Each number is 128 + 32 x the weight over its row's rms, rounded and kept within 0 to 255. Layers, rows and columns count from 0. Numbers have three digits each. The size before them is the row's rms in percent of the matrix's.

# layer 3 MLP down (transposed), 576x192, rms 0.117, rows 102-208, columns 0-63
090:141132124096109157115125165095155093151136142136092129161119088120148124101097125084139159169155120149110162115132102179143137157131098078099088094183164141122139118084093145131056139150110118
097:105092109173079127067115066155128134118216160121146153091132148154117150122178081131132108112093098121155090099147123138134083108125114188143206106130081111158151092145186134136038167167094105
096:091123153116083122125082078136122129163122095120094140082147097130181137126132104188125101083109142132050107143119128150099099169167152121100182130079089172122110195144151164069160176139148184
087:145074109109090180044150056165139150166182155100075106138130170128109122081106135142181115119158082138137087141099133162150157164180113124132178176134143111149088130108097123136202076127110122
107:061127200139148083110146146142185140119175139103096145112175139104148164080148125147074068106118229154138158178138151141114142117116107149097095103079152108131148142154200157065144099150117129
096:099169153116100098099136129154166171150123187124154117135129112137118116237153168127193106146125133136083171071151125127132102160126086072141179114147146150128115150035105116093085092130135134
098:118094163091177129126094135079130141153128139124128173170136141085150104186083172113106116120149113211149125096152147087167134160113093136173102103120154131170105160109118119113000118077165142
106:142164113126169140127143107141162114118135145206097093156124139145106096129110129126081054095190113132067105149102168168165133126103086159184119138129148135105141164180143122164133094097203121
094:138143106071101065131131170073097170110118154098192136103124135127160100098081151084098187139129141181071158070090157136135150151104140103153143180096106130104153127156136125149098136122093156
092:148123148135190088146114162109101168114174166183125058106133124095172134116126162107128092135127199097150080148109100117144134220100101124112075095109078109132171060172097199082149108145149144
109:110155125158131179107109125130082115092109167100141107133126039161142123166082102168108187129160150114097143138139094136086090159123136103101144180114097120148190120144131100163047165132078119
087:096102122128220086143122088096202152076077142124150121145070126115155120129101101061157156115073149145173124150079198122125191101143104091152139082168148129139139113143138169148164084111174192
106:119118084144051127115132069134179145094095089101128136171137132162124143087094117138156121132137137125135131089100093042100140137147095137091145134166119117134132090108117163120255146109157128
109:160113091140157147102132127136114122080108160117085107117110140097156113162116109128082109178122136138151166107174107103154121127107168128114140148107088129149159150055121134177009128110118136
130:072161127136122137154093080113118117133170155067157128127177137072125117111080068197101135109138162099110098071150104111151132128160114160157098122128089164151122150138192077148173139174128103
096:104179123188097159123067146113141145133078145129101146167105088084157132083100083116193135150161138077072119112153163128128173105099116094133110078170117141145046097182141162120098122137143132
093:146099155112132110179090125152122116140126132163144082180116075134112105131183147083077169178137162163123170122136111130108092160168124164144061113101144085115181184104041100146026109137132153
095:101095131153166121116092078086116135115080098140115150105081190144039159190110154099176130107133146061129172125082137157128150115102105201141121160194109177126123132192101132179170134145136135
099:067067129134102171085137153148152161185142092191130157124141092129134168097184128081123120173094150170068123148125126109130128109096118091134133043150142095131117154153107168119028100098103122
087:117098099087115114209117105137192136125108143098083137097087111124143137121164165155170163111128138137088122178136106095090106114175099171100131126073126122127144141172123110116205113140150156
093:113186134147098141175079128098124127129081123111114096081159107193110050148114115154125103189156083143104192120213070095104191118065111163127147148136150074089204126127139092131104170143174132
092:143098147171187137096138124141096165140129085188122115108122068094153140098167121088122106182171133063138118120123172132201081064114076148109138171119119111156093147085133125089206153084111121
088:078144153149126183141069131124158128185131096100073139141173157127117166117080102157160116118065095147132103120125145054094132098136138109138132094142157116101122141149088139083237171117099089
098:141164104116101122162107080048156100168122165167109127157115114092156168170144156150129108112119146149116049144156103086114197172131091177110120102065082156079114147111068084158116158106130159
101:139170134096129112173181133165134162132074191101121114133137176131107128096145096153114108120125103108061135129095171114137211143142134150121102159133122110103099151138061091210094064164106166
095:131203150081116133105111129181118170125091113132114202070161146116114130175119097102134114186137146161129115097146157155108090165103190168134202168085189133151105161094099136079051110112166138
090:134139121136129134067136062169087168193112089117112123179125094173160082133123151165114166123154136132119071100094166161204156118157113142114146133127122130160101175086137190098192151112116120
103:168146166143159154137107131174163136106126117138144145117177134129042131160091084105084150144123144067165102080083131156114151136117149089124160182193110145156129088123134179134110193072135095
101:068125143152140104127053135147117111141174090063175098151128178121152142131164162111133141123187099104185140086113142097112068027098174103092185102155138145117115157133102134125133100122155065
107:129108142160128115178156094081080128148094122117110129109122131117147093099088143093156157178121183168122121126172120109125113160135094137085088210101080133092104121142084153146141120056100139
095:164192087156083118146138123121136152136065137125121140101135140074177170115115119106138120143138176124057110139156144064122152123117111086152184146104046122124120146099124139117153183136166087
127:158123133167138183147112135113134098101148141094124099100145144109107114095085074144153163112109086168123152115139149179126147121143159112123076120101145112146107074129103129190087130057109098
115:140099126120158084140183116109172105173118092182112154101118129144114174136159162108110172144116108098178160128127124168129045127173089090121143127130097061196130145084136148090126075102082167
101:106158141113139130140160169099107145137120114138133096110111144115131130170150165123085120109133103144114156164167087106063132121050086134164127135152118152097081094158110150123129051136182138
105:122164166136135084125159104148136104122061136064088119062100122137190124159176129124116069079117120112129165178093152160188115170092116175095195147124146148218066140089133238118118116103153156
103:136220093152127150144134121090077138100172160133160149133124172166118088074092153173120109102144067117138117148129167102119093064115097073141126105126175114127124072096156130143159156094106128
106:107145122108112129118104170127192106144164160131110168168107111116079152196089107168078089153098154147127112108083081144146118112202105152132116090068154155104167139135128127181081078122152138
135:139089144168109119141106106053130053152154151112162152106062152142080118130107106142129141080113116105145136199147113187093112158114123160099123120144133099133098052124147136184123163122130145
113:105165153132073133197161131132168126122076121192150092156165151104117148116119139138102192169114116072047147099129125038161180134173088095144136111085080134166112105132134110131154140063133090
098:112182137111066177100112122173092167178087145167176176127113145130125153158121137099118129118067101156160105205126123162145175128084136144113199113187128176157067093176144133084137126121097128
095:149123125143105128169108069116139169071120090109123169106125123160145122125131117140157151102147173160090070151146133093130086135119162181110113098107088102085129144195129165087236183143123160
081:181080150155122164190118175149151081113130082143122150136088111118159078095099124071141153081064168123150102145115091143187096226101159181145093078102091135117165110126155148094128140145112103
084:081129168223113175146138063111169162125085084077146068151128126122098084085132098086149131139123100127094139102195181148187213109096132110174121124142184106139140143170161181149205162091127131
093:095072187145166169127092101100107055132114169131131104134050191178092106155100084142153097096158145136160073173121115128071153121144150099120123176123136052193107099097097127150176130142158132
097:148107201110114124102112153203135149123143139193135111096188144042115133179083138164149174145072121140147149087133119159127182142121113172146096193127120192074154087142148126087127115128146128
080:157154067125113115228084114170196102071107122084142193129116096145182119076147119127132119092197117091121107141193117085148141105170135118129142173119186167072128117127119085066151180112164117
089:098141135118148147124152113134110064074113162126100122119158092195122112123057139098114165104126145124137090155165140144098130179063106171111098068151147069141112147105118221084134142152097123
087:105147143132154114105101101073128114086161138082159157123124073154106100126079154170153155145127103044166093117134169140196137103136125101148112184109101159174137069115138058123110211101174042
085:131094126154157100106082127195159128036132100151174152127090154179137147079145094112138122158143113196179138122042163141158094094183105132133097146143145151086179130077079147064201176106178121
093:121114176115161102189153113178104135122147127149091072100178099189065132113127159152162109120115083132139172111110169128110122101068189158160160159169076142187087129120135194160082192173168101
112:123138153135103141115089114091143110103107156103166087150173100141162128105095121043118142151146117107115132129139091144139127113100076102091132107096125098210094169117091139161133121118093137
112:081045123111138138122122164106152091155130114124147135129110088104136124145121177137173132122112183154156109169124099106104104179095145196152090149148126083109075064112154192149102098133154170
105:072167160147167108112096107151104108137121116038209125117070124198127138127149183156087160131129117120077121127154175173075117119154117108111131175121123152116146129098100153136106161096155128
094:157157154122114112129121087161126170091160164156120116122132129162125147106192113158092144104137139157143195172162135157114074156090125118156147159143113156185084123156082094061056131114105108
095:115100111195162149121118122164182129169134140144095109168145111078161104124135125042102120131113158130102125114156174169122151129101202079070095154202156157161129101173106134146075058117133121
087:131123154178120117159149143178105089132118099115062090160091138145103146112163106155163105101167091114158144125120101136180117067134100180097132151132135107135128079142097151154197125109172092
100:121158120057068080108133151208137171159127066100111071095159094103129122123103171142131117173103099196118102139177135120126172101122112171143095105172147133117133100170199093115111106147132127
090:138089124187069099166122158143136149179137169143073125166111139106097155141133091110095080119138110124092139149134142150161120158119138108136155128171111113091119158166122110153112072094085086
094:133103134124105083125113087150102102096118162058169119146110113169115127081145150071140099090197075161185111103151138183127128096097135156095110105142137112176161143125161133128207163169153160
120:157150178123152154120149125096086133162061132093148139129195116084095140175089109150102161138107110111096098136129126114105150150135141136109062079103170130123155154183102088105155133114150107
105:104175163118133062102126125151079116123111142113132141120111160132150152101131155168149074076137143127138119150151109114183117158076089068113071107035173103097081132132161124135083174108201156
089:075159098101095081153152108079147158187111078124114084171094139145067123180169128122125132058131119098144138200129155130178146097131101123162110109136148108108143100125153129116199112102086143
092:158147088182139111084106112160184103142131077119138128155109106188101128193111151134123104082095113106154101142111111201157101085114156133083132073132077163104144144085130171164147143142161124
096:092137119070111137073103172143132137154133086104094173121134184163122151133125119094130147158143111054185176122155104112111211078123135117122141138179113111100118145135133114168107147162134081
096:118130173086168099111147168142116128179145131139105144142136156162179146124097147129107160126067130162080126139118112139140043148082065154090143073089125112151110083111117124142051102125165094
108:149156147108172122115075172120108122168152188110097183153115099174134096109158112183114158126172087129168181161127128138131123149140152098151104154151149058149109141147107060143066112084142184
102:125162140146109175119170127076170117113136104144180141171093154100149152122145114098115097033149171108123144142179155128113125113128178125132164108152159159157101172184177099144167162126099123
101:121106130064071144150080154087133169123096088135122161158100126108052148168191135117120094116110127138092117143108159098120087147145108128157184057138125104115065151168069132145117122147137143
075:132171139192087153205144116154124106116184091133066086153126118119118117068153098173120109133107074130132175155107169162132132081076155217112139127152140115126134155185105163082184091104130132
124:126180169097142155112129152154151099133125158152119112150115038105165182128139108144134068134173156082145081148129122132143104138144158139124113089079114144169108129128092101096102146128106138
090:122142069098179168155176159170089082125108118108131077155121105138076149087110124130116103086094110106169125132095150144068131133127161130136187113154129152160095107167077102134165163128131200
102:154101146113119123123149089114108148135220152182103061173171092147151108137131191152108125131102125156148138184172116161165066127078064242162132096105133120077142202075150153125117168153122076
110:096137093104111113080092177138104170185135152117128109132130107137128109117112121128131112151118189155072112171115158080184162136185089126141079152105106175108122157187085100082139136148083087
094:160140175110144151115128136159126189158169163081054081137123132079136152102072155085151158142091142104084127164092192121160099155107140076158110108177103116088118098113054175126108141186127124
099:134126122171155172153074098127190134120166161143093176198127182157158134112108132142132109142150101125127116108140139140174093127148153135149038103148171081160091095113152139143096165171179114
101:187153108137122161207109214158069137181092159149120135151190088122151105129132173112115155117148118121055140144165077081141151074105103157164134105142140155123122134130124112104081180134118103
112:109181078103117121124160135128100149124142105034118088125146151114087132076147141160168140148079139122119095163082092101116096073177113114161112133112063186076097104135105038139020113105155175
110:122095154087120076109104152139152162132177099068176153146062141171139125140144121130128198155114163050149160152096146068157157116162130125157106108090113080116115093096086113094149182133108158
083:112210094150135125128109105109154108122137090114138133160122133164160163095157139104068167137106080151139146151155134097142122094128092135109096155183172106142094112130156156107133134138126128
101:135110114129094151162178116166190104153063086167153134162137165131110093126166122083096148126085145168108129122105123166077145163159131077085091097156148131171113118137129173128062100077088151
099:157094126136099141104120085115116148154231148170117115181139115109124165142094124132087120079156049112106095134095097110086162124130124102103178082113122124127113159156190196134077139155137144
105:081133112122097155162182077148154096175165134122107087216097072110200167193121113135099048116164158042127127116118072178149125105159138176130141128103158134131141158124160098148129097152093140
104:105116136146140142121106154105114152160125094162133096057146109037129158124109121130185155149116171131142188187140215074100148141122139142098108096200124145110126110186128182070107076150107119
104:185161126107169123136185148142118090133138111150137087140205157115123141130130171165094144168115156110128153126110134153134078102152144134122138114086155144079121130120175087171084087178062130
099:111161067161149062121123069161133101150082141109126128175087103167131141140103114146138136155119129116125107139042155110112143061175108091125153169176132146158093111115165092178239125127177191
099:091104126181128077108127053140083128080070161091129118095123119095113141182130080129134130060098105101144122129104142164126116133125154142134138115170121135165110076146099110137127092104141167
089:097096141111067091069136109187129129065129139109125112135096095138119172119108161164114113107138150089169098133089141135154166144089088119107148160122123172092128135134150109159247166164194153
109:141103186158134083066172141132172166152101092166108113115132120138134115163175081113077128086085056106098128189130115177154105153192091091115174124163133173137101168109136146140085129100171128
101:084149141126116110164159065140130123116133098132130130147130177173055115109151161110152135117138088152159095104118150165134165087119105162121133091149126102131146085169097196123244109116153086
092:201139077179164178117068139125130164094209178098148146121164109119150116096171154170106098102179143124191140106135103090138108144110091098098168138099137162123190150119098109087096165110158117
092:169133219156111105027072123121094108148119155124159130149138103128150123130125054127116126158116137106131125084121159142092110164072114139130075137171106135123130108136118137072097120147140102
102:170173093099165143110111168112132104126167166159115100132126153162138195152148147133166107087133143141149118099124143125166088158139087094156126155105148164080144139128150078146136088144092096
086:105108217151079144134131057120101133127142077114130118159092124130137104159158091170160128078067089118207126111050181098159093128088108195153140107130071113136106153149119109105234140065159177
105:221097173071146123111096124118144106118100153169114073144132131118116140099161134117114099136090150104102131134107113076177149117151088141108113195080115146126082104109113152125154153108084231
089:136096107115101106152134154122120162132166091077083079109114092098099147095123119135168128189136111117113108153132147119170177101145113183167157147127126124160159134127124159153254087124143090
093:177129136131124095176136107110142183087144133058141128114124184113139108124179100118139165093138170112134140141155209094077158106157122075178153125122144105131144135142143190119200139179122115
091:196077171125092133163123081136139154144119048156075104085134104080110133090147152077133110103111151168079124149146134173128081160185098167128156097076143111125142185148134153121231132109139109
096:119120134117112107173113114093144118132100133093151103129119122186109131182104133185154174126109136090125103134164080121106111153228131157134057155065072131143124156147078039128042138111104127
088:165116170159109123072152089134086112151124191064080060144103109181045110097116109103123102120142119115188197073128143185126139142101103137136167180129062135146091091146114144151180105094139159
118:107132103091178135120100152132157122131168134113103128103183096112110202159105185112091108173157098144150161101142066154121110093127119130072149125080145140143127151164123136152049121166076095
111:111142152102146052191100186104146074139065153154151091143095107117138073146181196126184134191111132154132077095147174132127174161145114125116113139112156094133128112173083131106105101128154192
102:060118179182162035099127093184166166147180166115153148146110144187166062169097157123136153111122176102078135107077151139122167112112103130108142139108166155153152109100105088117146137173137112
099:069189115112140094118147131127075111124079112097172143137120120149145162155079162116159147154060136099128155176150060099047137124126060082175087128130155135096109078117132148128170132124174117
088:122119133127120156084157127146090122164122111148104104137109178121144101086194122079070131127104100153160119171133182165153128142127117190136113146116161156111159137135185129142169169115205111
097:138095137129110120108143153172146115110129132181113189129063125108106168139158135124174096070093130138204126086131144131117135125161136159151070165133164066118122066141129152178228123135112123
092:042103105109151131103122110198134129091093097132108197099158116102112147115104132156148163143096182141106115121187112117103179158128104107099086187101076152137180129154118185099169190142143147
101:108116141109176131154121077147152131144067156102100150086098173101123139123097087156107103058074168148110129109133084134102101142161063145096109097085187121139056123175059200115089128121141111
# layer 3 MLP up, 576x192, rms 0.117, rows 103-209, columns 0-63
093:160098083163138121066123140155144128081098143129118144132097111093109120169189129068108202127140132183105140106081085092145132143178172175118113140139000186123155123165161131145119137148116116
096:147094054107119217124131125128144141094178148139134170126126143101133109141195093105123090113166141164087122123127135129117085166151126134126080126128166132134154157148105178178178180119050111
106:167124088130136138133137104174131153128152069147091128061078120088122162135095195081130160129137129150090150141140129147142138155113134102104125192135116171111110083141093200093058106077136113
106:091180139101138107095146106197148142104126124115119128133062144129119136133119125137104153128130152123113119163148137169124145121136152153092098123102133136065181149153179146071147113033084046
092:131115105194122165089117110155133152095141132201110151083062170122082078150167111102133118136136119156072138132160102132089100133097108192154123051124161134098147146148174169106158140069095152
098:165133114157199117136149154083164191116126077128116157144113151105143169134127144145162140154115122155174092148122151143112124095173170152133112141158129056175193056091130142143127093127108158
105:111112090116198179101152058063203102112147150111126082129094097084120138101102088180128091142164121179123126148126117151192132123084151158160125186122191155067132153142111080138205122098147098
097:070117096137097173098162099116119106137112142111111062151093136137091076160180172122060149091130063118136125077156098119142098099131195149132132137131112137163122161102144101171091074076132134
100:084166130109152104106132104135163105131168152136148088159130107122097126158184116152155052165151146088127105097117171103134127135123187127117127083148133152124157070125146141095053080212110137
098:141118074144161168095134135106098161141148115046113110101094145111118182134138109106141109167130079162146142179142050091128100162114148128110129107118115123109164125054175150090129149153109143
092:085130124120113137127153106205118125120172097107108171071123103097101144170148169142097162145123109101116169146148106119078115090154139175126110140087056104071138094085088135121107197091105085
105:113155097135166137092108125139141169115121052054140116163124128135059088146120136102129134113103080111153137108105151138175147115153141085148123152192130110146141119105089165132148100073125130
088:125132113084129122083133121094107124076153100125129122154073150113159115133159110145099206108155163107152124094128115070196121147123141161126153132167095148114148107137202146126118141133125103
108:152145049123146174152120162142098160067159100120139145150068128122114148120132143080125055136107113136190124100121152139158046137112140158067176167138101116131127118068177084119096157152126158
100:125114101069167158099113087119184185123098074071063138132134176173059144192137127151128179121124122162112125076162136114131144145121190192075176110112084139049104123140149165132131178140115196
098:110107102161099140084153096098111147121158102138141098172137127088176137201162156124132056139143130166126138085106140064121117199129149138169177173192115134162102086116158086170093178164142148
099:146143097124173085103094158102129095108107073140120147135143127130232131185132090126064177135181070151097136130128141114193108141130148146159154137165127150135137182081133128126083104155101173
098:162104087170116136115146130191175183097181070140120122047114148052181123178116117087140151123085130209128152129126162071133121177122154103141138117115096174129104168124207127168139153138174133
093:203125146120125141051122142162149089123127100099143053183108168173148107179119096105128093173145100154087151136130102126166115153120177114107131177176188113156154082075161157177140179089070060
096:141106153086075100062128143164115147101152156146092073090152122081139163139189142130148120110133170160161136096127100057123117163123138171121138112118147156125111125124146108188070164180099124
100:141086096124147126182108200108148129078136112138081094137135122074079115072183174171063133128102146173148096107109138161116084104168139194158075157182188157142149093113124134117138104096175175
095:122138091109108136093125138139137127106215140144127135123097119153110166188086134121200107151176130127095160154158127099108143072111185145150167161124120161081122120127159149104107106161111119
098:123149174154143121105132132133099110113127149091106132120128123130113095111082176173124134155184140137130123142126133118130130095087143186117104180127120113079112124124145078128143120136136107
101:139147095136064169134098110175117139119188117153152101136095066118147163162176130155133056133154090121138158137096123074125091113176197112165158169121198133121145163139141139156090071151104092
105:126145116181128191122131127161096114132147121120156099098129148087137107147077123102100075155127087206080155183134109094161135169082150103116149148106108090123124141063099219117123117095137116
097:115072125150129151103115104112160150064142122155169099119131106106119134150209123129106076184112150149207092126129110143099084137115139112137086145181113211122101099157089103120155118171157157
106:137132139215100185107180128179131193058133114137084114115124199162086145130102117131073128180106067148128165115116169074165056141135129154125146158137041165080162129086157164107136183142116142
097:111075125133148162117101145109117119143142100120129122205160212106140165078103162105127065157110124146093160095130149104179144158150155146112080150166089095085139100100161138153102133123138106
106:062176074139122167143132133106095139111190154088118119151115128096071083106123170152110131122128133187175105166170109116130120127084115174150113110143096076125185101104102177158117106166115078
094:075122125099112145141137165102096090135140150120164090099117113125084150159147151159116152123176167138156078126101127166094127077174194181073155144145124127126180127158117134102140177131092138
104:119147101152183195131121118140123183092202146105085151099124126088143138148123055069134118185124079122097178115129161119134107167159195161169126124160069098113158142082153167221115128110167128
108:122083136069192116142174123133133147097194121181056168102146130113170123106170095151106147129082149132158121120185149143100052099149115133109116106156172100164157072104129170141099158113130146
098:096120083144155116096127130133100209107167073159182146145109155168130141167209150095140103131120081117208106158132145119123109091141156129131116123148168120138109130134111184052091113153127128
111:105101134113135140106223138212172139091127086085171114109126098095105101126130172029160116139151106102113132098094155143138091162156144124163132155135133128110127124052154188159120153149146131
100:150156142211128109131188133104123165110145148164145086116141084112134130168066141107060124173174117129163134124169107060091085135110130077140207168133127136111158095121133095129142147170075114
098:142124136092167155077158130131140122137156121127081108107134179091108142165101123159094121133111117135152117063174095097168135154125147140106116146104117130165161120091110110113068141121133107
106:137162103129110129131168056154128157069155090064120120095145190122091144116133162224069118159168097177086174168166147108180102150130161146099104159130082115108115107070177191167111130171102157
104:161104128137148098103099163106178106110139116104131151150096174120083171161115185159153134189154110108112137086072107095103138090115194160115099106129111133088147115109097102084097070139114146
103:050134078134098190131103101084132096088133184192095122146133137111094093119093179117077146124153146150140196124187061102096124130115113182096082100096053117109141110121124127079110121122136099
100:094110163164099131094120110159152097108174107165082025185119083115062171127133181092149109136137154141129149174101118114134135137123160186123138146185164131140135091029148125168120135149126083
092:093134101103139108078101153115115161162131083091114179074141140124097169151123114182120132130119065091166145159093139132119129106180146092174121140148094123158126096114145109124097123048132198
092:145113143091100089075115149149148096147146127137112142135099103090150167193121173114133168140100164112128082099139098094074141117118101179082155145126106095105129091126112058071167127126123195
099:158096166127146084126160121145159111109120116108082059146160147110172045093080067108147129131120109120101164141171102132142069107066137143151186113142144084128113099108142111051079160112140153
102:096116118125200119135136123188138093116199108119137143073136061149088093120063083170107105170112140087106159135147105122144122091093163136098084124123130066067144080099139089107136078083140128
092:087123154099148191044195115119145195133132091074102070127093134172182158182117139137127135128149103129149100167099120159104088125091135184096175135144043107142127118137109177189102152097073092
097:081167067199190155155109114143188158119149118199169173096111111117098087135121112192135088124104134141066124102110129070149132121111144100145147151171088129086147115145098155166156075135132163
096:081141118132123074092162096182126122097125141091120119090120148044153157102145157156155090129189169163131162094134128145161154129123168100118113134130116138104156128130146181170050116132148129
101:135079118133171154110099212195141133118101161111113104123165147085171121079147161134024134105156171148147130082119088133143134120116139114146049163142107141134115136143113181138170155102124139
100:088159128120157150125158102197063178124126108085100148093178167106151126172100110174178095124131073125150141142132146140202150105084170131184132148118121096132130118092192110113123149176108138
115:105097103135150134159129075116138120142138127116107138184088149142147076088160133192096105149105067102126150151158114124195077107170156135134101108178178121118140093096150107152109124059140131
104:113173082121057156044106101131089101089139151123122082098020096154137121160203133102159098140099147131166160128200165101094102120086194109171133153124143124121129053125085096140110178089108208
102:125076108088107143095145114121118180077156167139124120137065178071110134114171120084179115131175130143150128095124088127149085145097128154137076154109150141087162100162120134125136156115078096
098:134198104167096130138146155153111150082168094189126086131111108078167142110158089135090121104105157107140172138129145103109116108159131132134181156176129190127092129076088123144112089101089171
096:099136106091143101138152151131172137109128108138153117146177118113166092119188098133143134110123121191123110099152143104156100167142168123130105118160185135157128149137106116166142101136131180
100:120116119110065108108144140139139104100123061158114084170124105101163167104089215093143104143179120129054133089092163129128131119091159145161132171157178172134100126103172191155140104090173097
105:170180092100092176083141162114141111106168122174063090155091111126068172118132092130139067143111104101150133099133118064089088108165165131136122168101152118131147051109100081107148133139058152
096:070068139117184112114135151156085179116187112137072108090101159174064099112149101146117114141139118179193140162152167093065128114132158152156137127145197179074154117105180136071140095164143176
098:051113110091114145095134152125145139076122142091129103191103117128078138148146202122115156146167111131116094157191176107150147123098114102118110100120102066142165092119149113096131169123071145
110:144118076168113146091192086115101169070114125175044129125127168081175129168145097105113107162188109178074190136173137076166107127067144122137122130091094115148140174066129133128102127113094089
105:105171163075155107045122149173142128096175141146092133123084175090172126108127140123124096154141139161152113152142154112136122133085113093142132144159161151093085089100144121145064134109144158
100:092088124136090067101171046155170127113155064147121159153073112148150140136187143092170133122085137132128177165152107115218125143142137124146146181153109144139092149033177093139057084146117160
095:126166081106099149130135106100175158112151149098082107092049100142150089086129115169109149106139141182085128124199143055120126081120110107140154071124148123157122134082187129142098105103080177
098:085093069196131143102106084131173084102192145110143094146104121121159045137196175071078118151163081160067120162130098101196091123117164162131151152122157123160122140136143122124125164045098151
096:103157132113215199153075135143132092133086125107130101109111110130141106126132148141180123068042160126136150145147088136074131070113170141098167168108144117188079086125134137113138196126129148
104:122146088127076135122118078162100156127165129163111102150078160100155124098115082147061121130118141144120121207120171118140115132138120124141134114129102125099139156105163155102115173017145123
097:114121103083136220151194095180117105122142110109156108129127127107154122148094110136147150099109142119081173175151136110152110166140198123160156093162133114155134197145074147172164142131080117
102:158126131107117175104108182149151142105123050095180145085134147085156118156155099137102106108157124134136130101097099143164127130126147115160082132189170113097124199136122167129112085146092159
098:040166106117088181103142086145146120092153129144119086150127137070088132151096138160218099114151168055101123108129128090115157118088201129072106170082082142170210074140108148137130151127081132
100:192126139129080156091101073112136139063125110086113155161082157084138127115146130094097084160127130080123129123163174107133126161178149143083152178136153115121168133095090083160162127139103161
091:058170150103146063149098162122159119130148178110132078092119126129191150187131106145128087131139123123116162131172108147103145132097162118116143155101105098141220115128149153161123121107133207
096:119123174085097172050105132133142076105141121087148135162120159127173138113118085101133094107109117067124172105084095072128148090164177103099160093184090117164134091105124122086101095080114132
109:101113044147111172115137135082085130092191123085061107116155095106099075156136165187088113087162112164172119172178128086082110128138129125138128133114078110138163093154093194170117130078094134
097:038130107176146113162081084159116097151231156139179133159072127105148088128078091109102122125179164164118151081160088133135133095121169151109136111089157185106151108109192103148120121174161135
103:152115141083156144102116089097165181094073120115085095111115099133194122193085140134169092095152087099110159076173149103142099148108156133140147151136178086158095117126164134126064106136055203
099:115188110137082107059167063091127182065156131140152118168072115097105168129142126152106077113090141117184073094157144117095096162136130120081120174126136120109151133127096145147166150116156218
102:139140105102121096078126125103155177084126177174135134135126109101106119121179133101154098213120141184129169174133088097128112022183133153090180147161131174102146117125175070103117128129145167
101:087090085081133114102135138141156115110159158100089081087107105173116117141084138125109117075110110162100171153112092133137103130148138086188093101137114109111130100102200169133104159118204136
100:136178060200120108097128108088161120104128125148078089073117127115125134152127161101135114097139113164099148104182109080144128106134144116179076164162115188161128071144157078141076135138100156
107:075105074095134096138106109171117137079146123151088148119153100133169119105253162151085152103159111190155142089174138122153142078097176114163102134140159190136194115109178124138104177146103149
101:154089119134096166059164137147077102094131159146061098139084158122036077135140167122136155087119099135139191125189139112082114150152133136087097149122138177128113112137090122107081190116101117
099:150100090143130096136116097152172133119219135102134062137094115150139075152150146138114089117149131159150148161174136121152113052172175146165144130194151128088135134154150138198169122114110121
105:116097164125180100118120141195143111123218123126087161104118102112095126095120088150139142184113141090086112081135110101089135116173208189178076102112149121130145069108106144143147135153099132
102:174086139127169112071134052123155152116157094093117136083109120072150107153104132021184125093097114123176116087130163109119121170142126185129082149127129102156130071118173121139108141136179171
096:175067101141150144138142106177094089119139100167128106096092094076117112150139200067141111117092131160131129170150143106091127131152125180133127151125103152086130138113155161095105124092123097
104:138073138142110134104124078160092140085154126138109112115113165138194142114183118031122110186168141131094127116157164142124086121098128178158116116165079104077144108105134168123083173105120128
100:126085143102095113127158136153192096094099100123134099133120134142158144119184185107161133109138127145202130108136109132158132086159122128084148213172152157136140094136145153177139087144101115
096:118105090162136177097131141133101184104207141158079131116078151151129100094179158094176149159104122145135095148120111094123114122094196137146107105108150128122156128080141178106118162107121149
099:112102141100099167068145114121108155079122140176084113090107125068177114219097084142129163122083120119112179149124107066156126162144123130124174135120138113151127123107166067096122195137073175
095:096111145148190150104166122110154165140145103122170106107128109105113182121132059127079167118160106182131188136148085144134132153134121103147115193168116127147095164113075123156168148097162163
098:140119066197127154079102146150137114094115093136081138148076103110170116150100135161088147147101081114126118145088066114154100114120115192116145122134132137132055201120142113172163087027162194
097:185151096161133100100153114107088126111138069141076145023102182126121046170137176109110133140117107175143116152104151126111122132112115140142144127117144132042079151107148167098152160108159121
098:157161131147087098111158134110133115105141087137068131080050093110146135103094103125090136142110149105096173106166108135135109084066129132084123148130184147113185126110098130110049124082141164
105:109097095146183146115145116144135175094190124159103130084080146093093136153111112113172127133138152083101129103132157092074127124082176115110084113164138139051133043139165078164108144103168180
098:174187151169081092104108126131063152098094074177089146157070151081134128153146142153153140068071124127178097167114107110117160098092116152090078189140108144166142121139172108126171134103184125
100:163113141139138170138131140136172177088131133071178088130139060124115171108129143109137102125121136139155143088092090138091131154133150103153103121162166146093085025078149122205085105108101150
095:151159106129080103014152165142167131112135091140121106138078109121143108178092105072133119175131071139126149162119141142198102130152122108085089140155117120153130128081158136150083124132155152
092:122106114133066159093115121138138184056107119125153134164056191092136066134112128092111122103080116150124134094137148118220106151185132157132133139188137157137178128142130111154090113076080123
098:162110156185094096126184139118119147108107067149107146107135125066145147117147194172127094196166089119125105112096046103134121138104144140143132151159130156116129077142125113086076076162132148
103:130144095135117120103140135092159118099105136089097051132107169095094161178118110165135132137107158095124123057152074106131119098175172160075153152141093142146187160115103140094163135089127151
106:118053124158155119146157109155140080126072138119121139142075106134172097153151142115162132146117072103104108104119155154118122139156152141133106195075151101102139080137188142127150114068116129
103:088112130147092149125100106165109105086120147156097150116114129110095099164139124132154158166179108135141135177090080074106106100144147182135146113103050107146118107130125109131114168073086155
097:073105154130110171110208138096083114096153077142117082094111170094130148114129122125152106124091157119101087168098107123120054149137171152134128100104103145084181132086210163090107183133116115
093:184191105157174132155201167091124132082137098086120066124088150105109139188103111123057112133051140105131158111185117068126119145181115085093150144096111155185142136107101177180123138124146206
096:097131135111153107098148089104088116098173146120168082129085104083163171184139137141084091105126147117134145158167108132122086154111133123129185119102110091170129157104151104108081166133071155
096:084157141183142121127169165146107105097166103085167101131072145158126072067077132194132129061134095163160110122154141118137131096134149117110120173114153166144109122115163096198116102151154083
103:093073088181123131095114068097130169083160099128101201162135099079188057092135138108188192203167140121157110147130120120174084171093106137129118061148122103127126134125108121147095113152096145
096:193145165150175150129105155097121182135133050108084123106125155086173142171131076122065119109143127187145104130103184127075150157144125151133156105178186176104089130165162100149119131165116229